Weights of a small transformer language model.
Size: 13 layers, width 256, 2 heads of 128 (1 for keys and values), MLP 704 SwiGLU, vocabulary 4096, 11.7M parameters.
Each number is 500 + 40 x the weight over its row's rms, rounded and kept within 0 to 999. Layers, rows and columns count from 0. Numbers have three digits each. The size before them is the row's rms in percent of the matrix's.

# up: layer 8 MLP up, 704x256, rms 0.19, rows 540-606, columns 192-255
# down: layer 8 MLP down (transposed), 704x256, rms 0.182, rows 540-606, columns 192-255
# gate: layer 8 MLP gate, 704x256, rms 0.185, rows 541-606, columns 192-255
up540 095:551502490472524520576535438519498479499505498478518416459497534531461510465532501457511546580500603532598484479453480624472440468465500505476436491455479457440595529463469525498479529498471561
down540 102:528541475551518510519465565481503468446450457420515485458558545477456537537487529533498502537489492504535456476475517514450527492544486462536486473492452560535636509517482525510490488480498524
gate541 099:528541423449458529493514592555557541543465499488556495495472520509509437486495503505530527554452507449508504548524465488553525531425468537551475522472517482447535470480493522442521468444490549
up541 101:560503455501456460488429560467522451548480467480485471540521528491555504510447510494502494518508472499466510503449500487493427575539471531546488574526507504569520524541489483565477505555559499
down541 098:511500516479438495523450482535482457544504562500492508538423500476560531500435454546512533655475501572455503501508519517535470497391502451541563412490525533522539487463474530489458535572468516
gate542 100:496485525500438481493445532470471500541479453481495439549490525503502516430508443506438495480525518542532556481512513445493544508489521432524521453581553474513454483540465410513506609439516497
up542 101:534505473553468494474473495593493556484488496524408406526528545511494491511501540571453445495578520508498433550532499476492467483530472502511502513468557486549445515459444537460459509544469499
down542 101:511507465537507531463500507538521520530523464404517560481499479408489534423475478503552467468525498530504509506551522438485481566531488506534475434530471536449526546563448499517482488509482530
gate543 103:491501483439489510538398468470456506507496567521566530557478487468513473511541447528464470499530419485534427482446471466491625513485435490543542509495486521522479555543511481472456558462581506
up543 098:528524499473477476516475471463557522556513479478471498529522440511510552568560554546518476533562472504519461459456499465601592560439430505456433434487485464450543518514540499512507501490455516
down543 101:495465502487503501502471549490496381463486577528437542487480431562531480499558499524481490494546546526498415490440517526494535562460507507519492530490435539469464456523522518529453504504529526
gate544 104:430559463437515563478498581426431490556474499534457436564573511470486468464535519561480526498555477546482526421510520532569491547482476476561491495583450490472485490520548533530516500462470446
up544 104:482521562468487468503534477493555479522540491578559468610525520498489535582615538554493577493473435489594408468569511516483485463538469547492507464605566456546516519482547552522462545487477478
down544 106:472419548542504458494553511472452506459466538524550472495466461518584503532478436496473476448535555488508550563498508490470447523460478387481458494411508467611484515495442543458543544555464500
gate545 098:542486463506522549478520506505601528489530608498528415426470464494484477558492529453434530494571525512513546480497548545507461471586514550504535438459528454459550479476510495424466488486602470
up545 102:502457563549516472515487478518424610459484536467482515432464467508484487517540536414457516464513468562528490568575445514511509447590486498509485448506458491497553475554433494401501493481460457
down545 096:548502478472511542512471536447454521454458532489501460534467451442525538538536510510523499486504492481467513533488497522589556457524500473502486459460500478576556535452465435504584527495461517
gate546 098:495569427464451497481530519543637517523464473487387535537590525501496506533499507511518494535542488524553510468473451531476500489519502482478487462530535439473463468472514476513446455527414485
up546 103:514440474522464472450504467543525460551558531578519470499451467521488492469504562505480496486523504510551533478509526484502533438533486546488498497541511441384528457534416488481467512541440536
down546 103:480498437492471539458509468505471505527596517560586447515505490485453534486428457557476545488540531554499457488534496501508439478455547549533468503517539474460568490516526507417451558436521604
gate547 094:551491529497497593555447510474483526531508508426548536496516504548518541507565515489536492538511496520527507509477479474455465520499443503458407479493505464542481517460522474554523507512509546
up547 094:516528508444506532580546472535397466484524521541570527523481482533457519497538558438546512477502572543454445529486477432479458551532475533487510533484524384514484515495548468499489462453555536
down547 092:526501514498531512522599501502525505543542506457493453505493503497436582556471477512560547568462431495471501509458511460490483511572523561526512470482488507455475496477514536470470534486468476
gate548 100:538503487523575546534439509479485479476517427475411491525484549530567489419426494456430476556484469424476460549482432506544552557532554538485515485534514537501577524456543512477523542450493510
up548 099:459500515472541472522551491484506512510484483490479508524433520466542535496518493463517508465552558561515559479520525473572528508563550510520567515476519491504499546543457505423469534471512544
down548 099:505508493470582506561509494410512546466546480430613454502558529493554491566488511527513448549555517507512520561545490461535508483477465352510540550512414521543560492468516497438527534504503485
gate549 101:537493493460462566485544530527512498531355427545472522593493415499436584530418467466533440454495496502500588542512554519520504482536510522522421446546429418532467495504508492527492540586481539
up549 102:478568574504488554417527546480551491463447512548487496542553548484543555566532546456488467534489474517427507554433489567509497452457449482496603468522535425422540485476491526488561492579568512
down549 101:551513475544554455459557534479581508490471491421458497427574513474474477500490528492441416451499543491477508441513486481498451480557505440472461460486536547430550513578475526472522503523483534
gate550 092:462543488493489519495538518490484532501515509454498437499476526565463527451529521504551472508532528510501519435492541452503530523358515500537547448532471502464525480506463484516528464539524513
up550 097:532587542462456399479510504466465491490493454528528508511547542472492486472496501499560455528464504495425452467569512457486469454468438476459520551479550523479484517525491492504580534545560523
down550 096:502477561474486477469495519496485489525534439495547457505558499530486492499469469497501414501519467507538461478591568438486544505499486517580477473524424471483496538489490567522467497490454543
gate551 110:537441504477461479543491512482571495524487493458509506536534512520547479542500535543458529488564560477507501498451556529521481447498496458500515473484518519430535536455569525519551477514481506
up551 106:458519451490450548508486533547548486528509534492534527503540452435453456498501542522398575446520495550483457496500495525485568577521419466503474450462544473492505496514489508598532490485449553
down551 105:535452501433501530482511449494487544564569529448456559561508472468477492537517535537544491545542534519426467582543452522466569493563487473563534549462513467465596540512484532490574500558489503
gate552 102:545565489544483557487458479477585452611484444506534481507484533587481587448412485583494446532466494469518457527491488542395511496492464497502467476462491517413485470539496557494487497520519476
up552 103:436414501551506499503491501510539499465475489516470490488541551447510538519496459534552542487505501512477485478462459569480547475457562427480537495517454502424439473438577512489462544475469504
down552 099:539463549506491533518503536388527482542546449535535494513537495602490556510539479489436432543540514497490499536522559452472521489494521537514503484495546446579501439496464567514492548512471540
gate553 104:570510521480501470471549532488470541553462448467524459608552491515590546551439476559535498521512577555481410541453565472554512531496499490434487525503503504531498527584502487498515443522508498
up553 102:538567437482613554515503488463488468444456513504577504478509531546583537489488480545549502514469533506541486497515536466464502578561465513535538450531480564539527630501521447433472516537530519
down553 105:535512504475540488476479570550491503499491508575482496536505485528477396475492526542501502495449502483523431525463501507547431615474496531450453531522535595428521558536481500551499556493508441
gate554 101:471469514547540513473497612497529519415505445487442566522507515450556521462508474417462488543532500422459466508478542539515502477524513532468539530632546538531505574494451477459555525505514532
up554 098:486522518514497412538574516540438526524569449537538513535482534502506435545475522499545522501492460454487517545445525501510552522514453538533460566481552471555504480416475469499429485482537501
down554 097:504527467464522537434544471512525482537502486476495439517518535502502541512463454558534488491531522499482494522495471567543529457515487471549571435544452515423489513429544449548499468545569552
gate555 102:571518481487503510478528405466481463493536523436486509432508525409471514493477551445503529447541575499547492464542482501521551427554558472475492516493519474496466472518496471472500466551572514
up555 102:454542441485528536516444597540437536560441529519540510496488476586476484566487470521527532526415507559454637457493479564470496496502508537476428463544555487502533457475513447575455542493548550
down555 103:525532464560469506488507520458503485522517503467494467560537484574475565506477460519447500530496494488496443544479565487585541552472525441485462417409421519479436495552550500491474501486495532
gate556 097:509490565460561459476398496462518515491479529500494545468498506497464473570466492519443534528525495487499538508478528536497433513505428508593501499510487510494505466555456492418493511463564523
up556 101:435586530439493508420435519463422413512468484520579462458503452512568448508498508477574475477538474473458467538495512541506561526512526417450505486482525514549563525496532565486569535425497419
down556 097:476470582425457505450491479493474416443533463543482569501526476494522501564479503474445454520565521492482440518583558493447436529534452501534473554542488492457499503446564451483455431515489480
gate557 102:478492501453475432563517541543474494500471564477481497496466492468510496507543515515499450484519494474500440519527544505512494493547523460572530492536524571514544492507535524506483505499441433
up557 109:488512447438434534554482475560514524463577489451520478507474524586554506393442561581463508488571478483487531440516567433511469494517558469477559491514515540496505451502545485510542496516459470
down557 103:494410468464486447449549558543498480557458501465487509516438496510435493459473540461534480526512468512504475528526471490535436506591500495564492516539495478531499503433558455532511486484508525
gate558 100:517548451441590534529484495499512499515475385511394487529517565533552457443548457533465475509525457522526522494521534550462414431453488436529460483482498478534429488551473423525575418451448460
up558 107:499521501485452535564529533510528520486457547523440519526502529476462473504531506451479516457484484510502496450499468649521525515434436463509509551561515465509484522522503481529487477587447496
down558 104:478534486551518523483494591549509507519452603524410528486510518402449515486524465500538470454470503515526441504507528515468553462449528505411455510476461609489395535483471506519545543479523524
gate559 105:556477542476541456527474442496437517513540467541497498500531515519531505462573475511524532527481488433412482487519466605527486501506452461473554438536550518497498523565469467515492538503582464
up559 105:531470412493539445476462441515450512520487552509528490414522555510547458501513556505514515503530423532519451512500506506494404476418543534443511481536423567483487550489481519500450472466465441
down559 108:542476574465499452480516497510471547552457533532519469535478537484550536477499547513588469473488493501494467450514481536468528529522508500543488513516497489427545514452447478520573506561524469
gate560 102:512504501524516544480525506504590531482551514560479426491517468480526434499499490543465480495493408556531540499569507509440494580459520456475460394511495560499498473464427486534520445501503577
up560 103:482476479556492461488554468482567464538542518500492487439591566550440545468470511507500523518490491487553569514508481461470394534558574536536506476511471418427519523445511504493480498476551467
down560 104:475487511460544497467484495503508526490477498471472526536520387539488540561434477513535430533448534457503536526491508454466469488586568585508457514480494463431489380463528532488498481537505505
gate561 098:530464483443598449479530467455494525545427517500441491518458547485525511515490428518524518503510531549524545488418433482440494485535575498489512504464480475553475485491492515491422502458492500
up561 094:464486481492490612563448530514507446516544444497498479490461552497400534528507492519528528491490575559474499516507502493464496568512497497486445493500429464566556444526543515488508504510473499
down561 094:537455477487409463480508469538574514515507505482498442540487455596558496473535506499456466523522593537587466472468516573512515480420405508529593481516558496462494539499478496562501430459519529
gate562 104:514564516471467528467435485517483427561486493535414485432562448596510524498478526468468498387466522499505516422493503534557524504528465542490484401505532494516451494481476478491509511507539450
up562 102:520500493450518516567545595481470530532403468441508493585528580519448521505527509510440556427460416504520495509601464443453545416490490422477527522500443510596470474499507467516530463521480510
down562 100:498500479518496492519514484530450528506469547523481558527540465453516511464496524431497492518475471451520511488561439629523443529509433482521494459474511508490506455514521469529495491501529503
gate563 102:440568497486475549460421470473497480500568474503490517531541508508562452523508511472506500531475515487458541564476524471539466444535481522502501459454469553530567482494540465475521494457493527
up563 099:498444540454495480489475432454533448388521537494543500441486489434535484458481471514518495493569540497503537507538457463364468516456529506467513476557426451547527539484450494505519511508526490
down563 097:530529518537517536442469574432518464484560509555526439530408521503560520512494491558462500477512435507485467489516470537507499473499493529523549464423535489508515396527455452473466520508502470
gate564 101:504525478569490485490524468479510494542534514447473475415495490524566457560544511517512534515470503455513528502488444539527496502478462535526484560512493476460484494486468477486502495524439542
up564 102:507503497529466496508469504440444579543484479534528470503558448481569501593561566366514497522520497442501499489524427539481465538490442564501496457441506530520470510548481470483472530568466474
down564 100:516479496526521480501529554532481478544519463476528450519489470445520521450480433534430503477441468452452520489533548431498433543511508454480547480488511557465500479488545446571443515466453526
gate565 100:502596492476462489471528579505518469428446475493492478577533463470524494629430544464514486421516477526462518550512480501453534498458551539466523569490475594547484468506431535475506496488482519
up565 098:520521525438510582515479516424538491495504517522494417491467503532513500475573457489503463567494535507454463496480464516486483479486519527551423555493562489514479456460462511563498575549496447
down565 102:491455524496533547423551508489479512470514483425574524533557504520458513516593520485478437428507523475499425529422437487545520490508481555555505520499547471500466556525502508525518458510417443
gate566 104:505491471502508508527513476473512585522453550389530499493419441521534519575467510592447494481477503485511506471456475572481485501540509533514499464553506563482495548491519496500575500558499439
up566 100:518564568447449483500509589516552496461545557564470508502583500484420556429432507462522439485488547431521573443526528487498479531492498531475449451522539480495499466465467523481492515515540459
down566 102:520462540504469500446492516464510546492500517627546529527520510525504555496501499515458478545476508456537547447466573501503466501452505496484556471569506584528482539524501452484532525531494518
gate567 100:489458537438478465457502523469515459494449519521468508505546567539484453484459513526424571463562503525584497570504461450431491497498515477504446489482483422478475487557510509497469538443467566
up567 103:452536405438499436494516484479474495527497496484550575472523478505471500463545488478429513598505438479536480431482495444525540454540501449517535471494517458545381530512494510543475505545463513
down567 100:546534541524527503531516437557504539501551506467497488542495475537449432531532522493539561501455491535454441507497516498549498555393487563499463441435489450544514470478475528484432457520513481
gate568 099:521486485396491532496469511498510502454515548536551408452539488536508570468505593514522472510416483494532544478425479527413485488535548507541483440456536523484486505411458465480472487519535442
up568 096:473503507493510485426448505486522549498465509491407498473551467634477464471496456484501441477587480498501518490511520571510496486481554514526463551530436496536514498537548512433496509461461548
down568 097:530540422557481497559446505531517453405528497472480535489514457498500453467453436451482522482555431541434458538499470455550495540487490487494463496457505489429532471534552520559522477488518480
gate569 095:559507503508553428434512519521490482470448589494487425526530470491418507515483498532500506509459553489463495519546528484543474506448603483551531468629492541454442465525570484514529529532496514
up569 102:578483414473557564482554430555464514526530522502521505494453495534420544491506488499477495531468506479492515531440511501504550494499537472497522509487455515461561523487526408524510454458447565
down569 108:558427484474493492548565491529519446470495553457531495515480462485498512560480451492474547481509520486474469568454479511518533516434536427503485558515443464513504417544481517467517456521572469
gate570 101:396459516516565398455478490443496566566484486481485491539474446472521475515512482499531415518527555562519505506569557490540443470559528521430527476508509488458496476606537527532423557440492480
up570 101:542480498531492504534484507426515492509494500460457473438458482504486511467457501521441519572587610452470510506441504484546508463446484508441489488485464494501481465479563479531530526436444533
down570 100:462510461529510488518541503563557543431497532445489410449511541518443571496535579562396500553509536473509507458512459515465520467447480453494492492544461492526520500511477436516530565462527514
gate571 106:532535517479489473482421531596495464501482466471487497481479437556471495452457531530514479470499509501508569479476443516559475443511467499496482549476586475458526486539527548482500549507503513
up571 098:442468571490468476520497401513568530528520541469495503509556529469490536462458442548472478507494515565471481489547578452574455460453516478449527541540565552537455515481462426440445465505469470
down571 098:502504485516461411482573534441543482520468467549510498573490442426480505446506418484476527620513502460527537540568563491568477485505488457486542491612483552461541446477568522495462504435475501
gate572 097:502453502507610561464518446500418476445576447493394499510566487474478531472518471458435495500494461453537473507498593549536479503513517480501571549525513507521484492476532538461494482478526519
up572 098:497495479462534485469467561494515523548541481533610510530481520494492533470517556464529524488501514466490473469501496489536508514469523498499439480536477528493518513521584493456488557511481500
down572 097:482517440525560427451477480508445472496515577573495539545474467532504450503449463467496428500558490498454456508485522490527433457476567492478554503459439482538439492501558471545501521506506507
gate573 103:526484508498478440496565547426526472519491482476494439437469426481555529468476520516436446512491505521445470447472501403535481426466491451492485528476516479498514555543521517492497439526545503
up573 095:545497498485414467503529532478550414517442477510462530487503491541519468495469506501464469495513534477440487503477454445476416524476466563539466481489442495520517527408516505451462441582478514
down573 101:530532510531556524509439527529484582535530514504583421537431512545540476520535458455555589478514472488519522517553574523521475505506503403445499507567525559531518502536531538530482587489452529
gate574 104:504550554525587532452506475598527519498401548543540510533538502489489502478477490469515467500472491558571443493555538510472481493488540486542437517584439537512524493507453466508480449458555473
up574 101:504560453522461566470504508519529532526468584539513594512553507500556457496511408510515495544508531540499520517496540509476566463488498524521504509462542487546514500430504544551552502447518573
down574 104:492500519536458546488502527512510497510506476440462539473453472455483556488451542474580534603482391515510516599516474505484510464490491542417528528518585536521494503479528522540535504487434416
gate575 110:557488449440567484506524545563437432520495471548475464486507465514534499500521527515444447537525498550467499562472541504468518484590503517433528500449578427503511421508560525467473429470413428
up575 111:456479514469435479521516500398538519449497514407477474486399535474514458447504470582563485568548530452495469472515437526526458464443440484458533505511445578469512574474507571543587533450456572
down575 098:484531511461488498475519471556453558433473496538500467384541462488549529525538497502534465487487490521454558491555562480448513471487494474589463458466444477523463544499536586478490507461456545
gate576 099:471503530534514460467517445532556472536471511424545506488543502494453517540520534499526480508560488524503502425535517452516469430567489484494400548528523486473528556520455438476421499506523523
up576 099:486498496473470404485477514540489594578465482527533474518446503592513431425538519497554472476452569505573521447498380471499484443527543530564473500480459517456485551481490505530532453525450491
down576 100:449501536515569461475512520471554537531532580473533533513429460602444520479542477494546533528436498508506562548486467459519513494509532454491474481445518503494567501452520553562500465506481558
gate577 100:458499497443445509592443485481510578428505518421513450513525511484475469496584540533493454525429493549565553570484496514507488415539496525432579463463515535584542566575498498447516490525543464
up577 104:539496490579486543509426464549484482502507517541514506509479514513499514447524534492464468482577455457517520458552532519516445491495464472484517461522583474543543456458532428457573479497464504
down577 101:557499496479446472534528503437488573530394487471503477471451507477497507459480562464467516424529507475562545447502506413524529469494477476513543533507563463528453510508423450511540499556523488
gate578 096:557513495491482497569506421492558498492470544504584513490477478547466439526532478471535554559547508467454481485502501485436441513577526470528633483525466551557526470495555559539538439521561526
up578 098:571523596518464497522532611473509547468491504501481471507561591482509563545468550527398491505467604532542462473456423535537500477521553479473456552506495514457500539465552519497473512517472550
down578 094:446480521492479541437517514517490587514547414509381496526561530540546478593427431578512465451478478516394468514533435555593472458449474570458397490570481466473422580417423486516495549504497512
gate579 096:484521470434493494588450472469369466487550477535497517472420559584507528467493512599465546500523518529501469553583545452496473483462515525570496448498498470445509569509498559478491519488490535
up579 092:511547488457539490532507481550565507485450510521572546509519518524528510508433490499481517534470553556494511520452512440556503553460515478487563501508508463433461560502473463510515540539525477
down579 098:479544529532459488505453467574593493463420453463459546506531533461522484512466496496473491515483553546429402503491469511536494489532561532515482509489523435499505506479504504496508535565521474
gate580 101:543438425502432491506484479483463531460470482486490585510404445518467526563495490524556490532454523543531535516480512507530510523501526463494503463415521521528567487457516505496521541539475474
up580 099:553491512433481483538519557469505544592445559571512446502448440533453508470498518451500499511528451515554473536474478563512420493443499513541467487526486513518546583501512571528469471573422436
down580 103:503430514500560531510504534459430512495496608511515504454452483530488487534399469544508474478554459474480529480475478596536515505494430526544516503534460526581490502474537443523455465513560471
gate581 101:480521513441488500486474488439535469494576589514608447460485503531567463505439502468550499434467454504550527514504550508531446482534476495522523451473557497511470494489547510524485585547525529
up581 100:517526444520572506461582497460513451493570451529497513429558478462548528505468520465516506514451479572484471600433429509520460532479496487484434495562483429524484530598468423524458511480508507
down581 099:483532462469501502533502488472460490467491540503450508521468501488512527531484529501445509595527505425534532477554480512498470520524573523502455441543460535441477522469523511499415468454527503
gate582 095:511502494458465520507533516524539522525528432474397422514515462471549461470525563568444559533519495402547448442488424491533511503460455440542490514497515472417538560525482466561488541452531521
up582 101:535466459462495481500542480494453467548498508465505528463525455503475510461515522551477533499473399464539479496532532461479494453532488497456507541528550433508540515493551387509466516532527491
down582 102:471498526538463470466580455526463535482443490506497452449511523514539450477452536543585507459494458541500392463534493496545457543523446523423534540470512522495514493520514400503486563473494440
gate583 105:605546484524473474444499532495463521524453492521502470485475514485552574500538454504423562456523499556417556508486505521507467496529541438549506458502528510466516502509605532520514571478500478
up583 104:501454453424558558515474433522560455505528495462485539480531482456535450487539504477508505505560447472531538476486498524528443522541504523531507520453486507473586434475492590401576481518498491
down583 106:519542494458444555506461510478536495542581479484442509487523514473508432514554567513504536456502463456539527422493475546560447521503511535402454511503473547498501446474556481433506523524497486
gate584 104:489523530515471501449551563514530546532500426526444455451519526528450498454541474467509498549420477529504526540417454550474459426491486527518549541501483466508543539508480499486532487501547526
up584 103:447545496515434495471549522555445486507553461506520458527562466467481481534501475450493482504488530512466484490560589509545635515531532478502532482510495501474454474480496588490567556476526497
down584 107:508510485451494507446425536453490435423560498488500533505528440513569487457543429467491538560478426479461463424524509494564560546530527468481419463510494460540442513509501515455503497434446504
gate585 102:544474438438483502525547533554550560499420534478508513501490577482433568526444453486514507499491470456453467555476536495381473452525510504500525505505555528524517514492445508503521531528526555
up585 099:551510559481441487540478419476510502488502521477431537475535577546473494523501498507476510464524506501561537517533468493495430510438488486536516518514497540534525498529479499501561539541467533
down585 099:558575517481467483504481491467487583537469500478522509478425506513516452482430491484475514554462573480393455482539484511510539565518518527611580556549471530486527532483444476471527518445453499
gate586 106:486516480475493477514420455554488469526478475530474507465504487420439495472513485498514477475557532496426597545531447456484540523536504464439539472596439499552532517442463505528492558526533483
up586 105:544582517495518528522451533517469440581512509472468508515489507546476415450526414522457464468498513527508536467422522472538482523559476544476513476524471475601468527473474527607527514506521434
down586 096:509514433534456454574485504471499488530487583450486444500584512456520500504526455515488510451508504521435485537535537514548459571579491519470518506534445531499499477444590508498407500435505465
gate587 099:507564516404492499501506515446520483504544466452446501495504427525506449476540424483574418500506542514492514486508462508457473473547463468557474527533501494500524492551458505538550523535462445
up587 104:505469551542532445450448437474493458554368530503505525485528476517518521450509476440412507569570499472490518495492528495568457467506547477552556554509459551588484469486519503481531467508492502
down587 097:578570470460519410519474487480453529546534489491476439580493460508563422518503489555530465522416451504495493428501492445493480469519507479505424476516556524538471549583467500538449460491537449
gate588 097:484480470566512540564451460486492492511399553445556489506527499502534453469475458531469483530550486518482490523517498492432485500436468482476513417494498498477575525513558479530462526470563487
up588 099:502503532450463466435490523522536484500510522524495479480511514524482576546578500536492507442467457491493458449501515538469504531517533508508487489523456512479500502466456546487586533492481514
down588 098:471531530493420519465483516489442454515559494461467468489502564546394495461498421462525485508464512527496507511606517548535458463569458537466588520398496523480470461510547506514549508481508523
gate589 101:548572524466430469522489514494489533464498492517467509540494504478493460431419528570536478518489508500541455513472473532493397469471473510493515454472485484524479497413459488570488488603430525
up589 099:539440489517481469525444489479531494494502503498518521503508469519449473524503505488439552474427481472491497480528544527504525533479473496521467608419520441514462407582569525525458515525478430
down589 100:558494547554477462533508461441527562562537487504509537515428526531461449486480489498513475531523495548540462452492509528467466474522473484556486506458514485486536496495507504472524514472443503
gate590 096:518491466532522533529555503514524502501532573549440478502496503551618502498546471456522520517482452518454466528525459469519500456531521468514434489542452571477492433492580539473456458405513524
up590 098:536449467538545482457432508518515514615456484637494524504465490501537564472552527529508490469520461546564575551429464571470508519441473477510547492460520491525435454492502551444509513534532536
down590 099:517496488537490517528543575391463518458496426525557460445463557514431396474450522552538501541561499454513523468563475523426449522457539473469537441506531510417501500506510460492538520501459490
gate591 092:456514491432475560524500426465474567484527521540501493573498470471517514482437544521508462446540506501551509521498453467508477531603545498525516452565545574444503519519507500513485549514492495
up591 104:478491524489503523508485449501486539546557519538498506473543502458537521523489586542527487378440553421556521476472454531456458383538517493451479468524476559533499503431447481523540509473454583
down591 106:550541448566503530518503522487470572506435477468481588470544488503508543446535490529595485509513586487482497437458521542464468533516494450546499477492461496564481503534507458473496490554540582
gate592 106:475513466438515508527508470417521509462511457527541547519490552568478574545527547527517526526531578546522539482498465535488485499500485554471550514480487448440435528526451534467459527526526499
up592 097:530498459528516453484586495582514525502567533466460516479542529523455540466456479542534486446487455499472461504520530505492507492481514445497457463538560474577472454500503560501485560451508513
down592 096:472565553576469486442497507522496492491509508433492446509525487536485449477461520489491478484452453524530477449480602440513501460453468506455549539480482503431568481468468481495446543526586513
gate593 101:456474515465484452565486408481538525509477521571473477460481441458437529477498458467510454478457456534517534451511415455563516505535495476493467543526474480451501470496493546524524407546523434
up593 100:528455479487476510476517524492486439471520493519521568554542438425543443519540536536516471566477535474436522545441488532475490452487530493441502492562496526565447513503515439481524520477472546
down593 101:469516481528525476479507537446562507462553527463510432531472534535483507526561486445520510451501510505502512552522462510395491498528502486524468436505488484478516547605525488497486497378495466
gate594 098:482466484445519479517498462532543589541542508487514468539419487522455460531493501477544557542506485514555519490551569522535493508445465490471483542420473485496564409488584499452569525550478540
up594 102:486508513505615435454501515535535523515460444431481480477489544521539524480495509458488485540562474507471472466466477494530525552475454533450479409527567499570535465460500485585519544547476503
down594 096:477504562583514510498482538444494478476446469491542457540494494537553530510514543497493461460415547497493560470530531490454486552481447570517417565455571470470475480544441520517516493436500588
gate595 099:520528478493433557581491486507553466540484481515537478453505583554496552527595512517532446599522490586505530560472444464495538488478529506496547486547512565509481509529489495472523515456426455
up595 102:524472456542568438545475463473494497465508477459461470515451475489527440617469529472491521459526543499453530532520508505524448496485426535533537426561511433463487501566503512479469529538538508
down595 102:471459434507522509539492584417512486505516493451514428608505467520612464546411526489466566435542460472507518505446504559524506520441544500520480490520483433475537496525424491467463512483502478
gate596 104:546455364523525493543503494532435537575533435514519517433489519575523535489550427504497516477474440510484513484443488472496459534526501516519494553454445559523564433478525504465496487458513495
up596 098:512502521475507541494438434484424481507452511496499518498536492527498444483495514499473550553491438463584452503525497528469536485521460484568509479491422568543471511518492539491587563462494603
down596 096:516447534520495528510366492469541474589475550503540426506514574499532517466501528495518537576506485493497437430482473505501500467498450483521486479488453529588515528503594465433520515455511510
gate597 096:546470447458515527449478455551453452529528523578540480491519550521548439457510491465511452511462536460465495475525570493464424479485520415489446423538568539565551506517556519510457501509533517
up597 097:474511534507587492565471537540514436437486509475527530537562489548453522534569472513498545545440479460434496461441467503554530485452486551459521456464477522516529524499555504436529489479548553
down597 101:546453516478508443457519524469459456509474567504522491506492466545507420525469487459458472513450532565522464544474449485511529523503503457480535500479456583558594468451536467511518529490475518
gate598 105:510536471491498473460536468453517584465516451471442513522454520461494532478439559532486415495506522493422557525484484529491479400519508506469571545493534517511423510560469511513536458608510431
up598 104:464472507518509504455476431509517509484496505500499526446536458548506538568467527462465465564489477488511529508484535518556500496522576456539473521420554472516589486583547593469481555513547515
down598 100:491483538519508466540507460530523502466496505518464548442502547480462460502478517550502474414448484594508500474501486490429491484532559516496471463432513430586457516499521487463512489456564472
gate599 109:606507493482517534483424471503557474448589455552502477434462495519489531438427472501491427543454514481485465584435438475488486486493555559504454538485517490507494489521548543461458534517559596
up599 103:504414525508484552424534478465511498466485492508494529545478493557535529465433622533571497518569537567510498531532560521419478552500459463498439524537422529530570534542493412564549480455414473
down599 108:510476499487494501504532522529561500455494512535509521443492448495497559509453551452478430476425539456563472546464487445535466463562546567509438551537500452523513524534553539447528499465489496
gate600 096:513480469478522534479570530556521505486459513499433515462501521564560432491509493504517498507533493487524423507515568523523445494506579477520501545517516449458474560522520537522500472520533468
up600 098:496475432531455519527511496483483465445561520483496469559542542532433469513454518401493473557534476472457480496521517485507498440523555450416530489472449488479474524510510503457452489476466457
down600 098:544534483488443447441492542506496413531535484477564577517513530515438531519479478455490459502558504419576465547523478528441546513500468567558518485543505401548437465517550464569527552455471520
gate601 098:518528520411534536443562505506486541456533481530491519531458474519515516501443460492455500513452464408508493484431464491570518519478521532506497506515468541493505474473488553571490502518545517
up601 104:489470519449453518528508492505469496542593467409525521551481524480497464468506494488414507503470525508423433479545530494514482462454522451520512525486508512500515484492510492520478516451495553
down601 096:560506588462484505503519565537512476539560439497460529417448553524541446445517504503541533496540434421521567456557474516468506481486484537500500540491480491484473505482545493462525516567530611
gate602 101:504402537435513569489520514518503493456487467504481486471523446535489468531528577482503421431462454510497543445473496516491492507587497506476434486439511535500497495571438535439513430432469495
up602 098:516464463468491458507491485573462507509466546439520454503525445547531461528493446467492484492591443469524525483519485455488525563496493412409505488503437503533550573488532424526535445489396544
down602 097:498533436546525496522579546457480445445520433468468433456488508542528500509469510532505535484534456611554496527483528464530535510519501520557518540457517514502455635481505492521523534473471441
gate603 110:487506566440543508467397508560452479556458538418506501492449536495533465497550447444495506451513459554545448525458532462602434490490476440514510474569468459523489465478483509495490526430532520
up603 109:451469512487499538542460463496492438477527482524484441510466549421529529434468525513489540540545502441540481474513495446478575488515434538514433489472465536532471593460488523473483560434479592
down603 108:484469474515487481543486381467485454524516539486564527457526571548456552409497489510491514486533451443525478480486455454528565503419489533476446498385545503520528519500533509474485488475499541
gate604 107:537564482534448584513605554534536477514454487515471451482516542492458507518508551488481419497552507473564533464403510542513498513518536512539515499518507463566524465509524469483501585574450549
up604 104:477528572512578469447524495493583557482517507525507458512507520456414481430525444484448447541514512475468536537510436492502488525531451443438522550503447573485443566443535520486486465527491503
down604 103:561547506457522501436493458529455494524520430531528500480492485581546496520456470424544500476462523424508483443545457484507471535461501433524534515541480510466469460496567485471494554456445414
gate605 094:508497521477520531489566505475522506515545500382522480424539492481557451540502508514447602588532454451497496493487509481526539482541419449508474516477483520514479512504487504460488498551511486
up605 094:488446512506441439473495448554500488507441521463495521491563565507449454514463505472536480505480513409602468535394497460473438548493481490496511498481510549556410540461489560533467514509564494
down605 092:554553521527514508517556509512531490520496540484488527462522560592475519507536512460490526488589550559445506526509473476423491466498504527501554482599503466543547520489495548523493556563569471
gate606 106:519515424461493445533467524427478516495538519511466496489528450514545393483484562476406497473451429414422491492459559450511567466513457525432549468495488556519525481477540517467467544577428491
up606 105:549528491516514531488524492434465560573481425523412489561488455559483428611494487437523474441500504513466475446548533540497536484472491387491423426494462528422470475521521468546485443492454562
down606 101:493446487516438540466479526550499506432453480487490485484514446527489533506433455470487566555540507479459486427556544500509440505513540464516433527491443377511497495498507475524462424478490599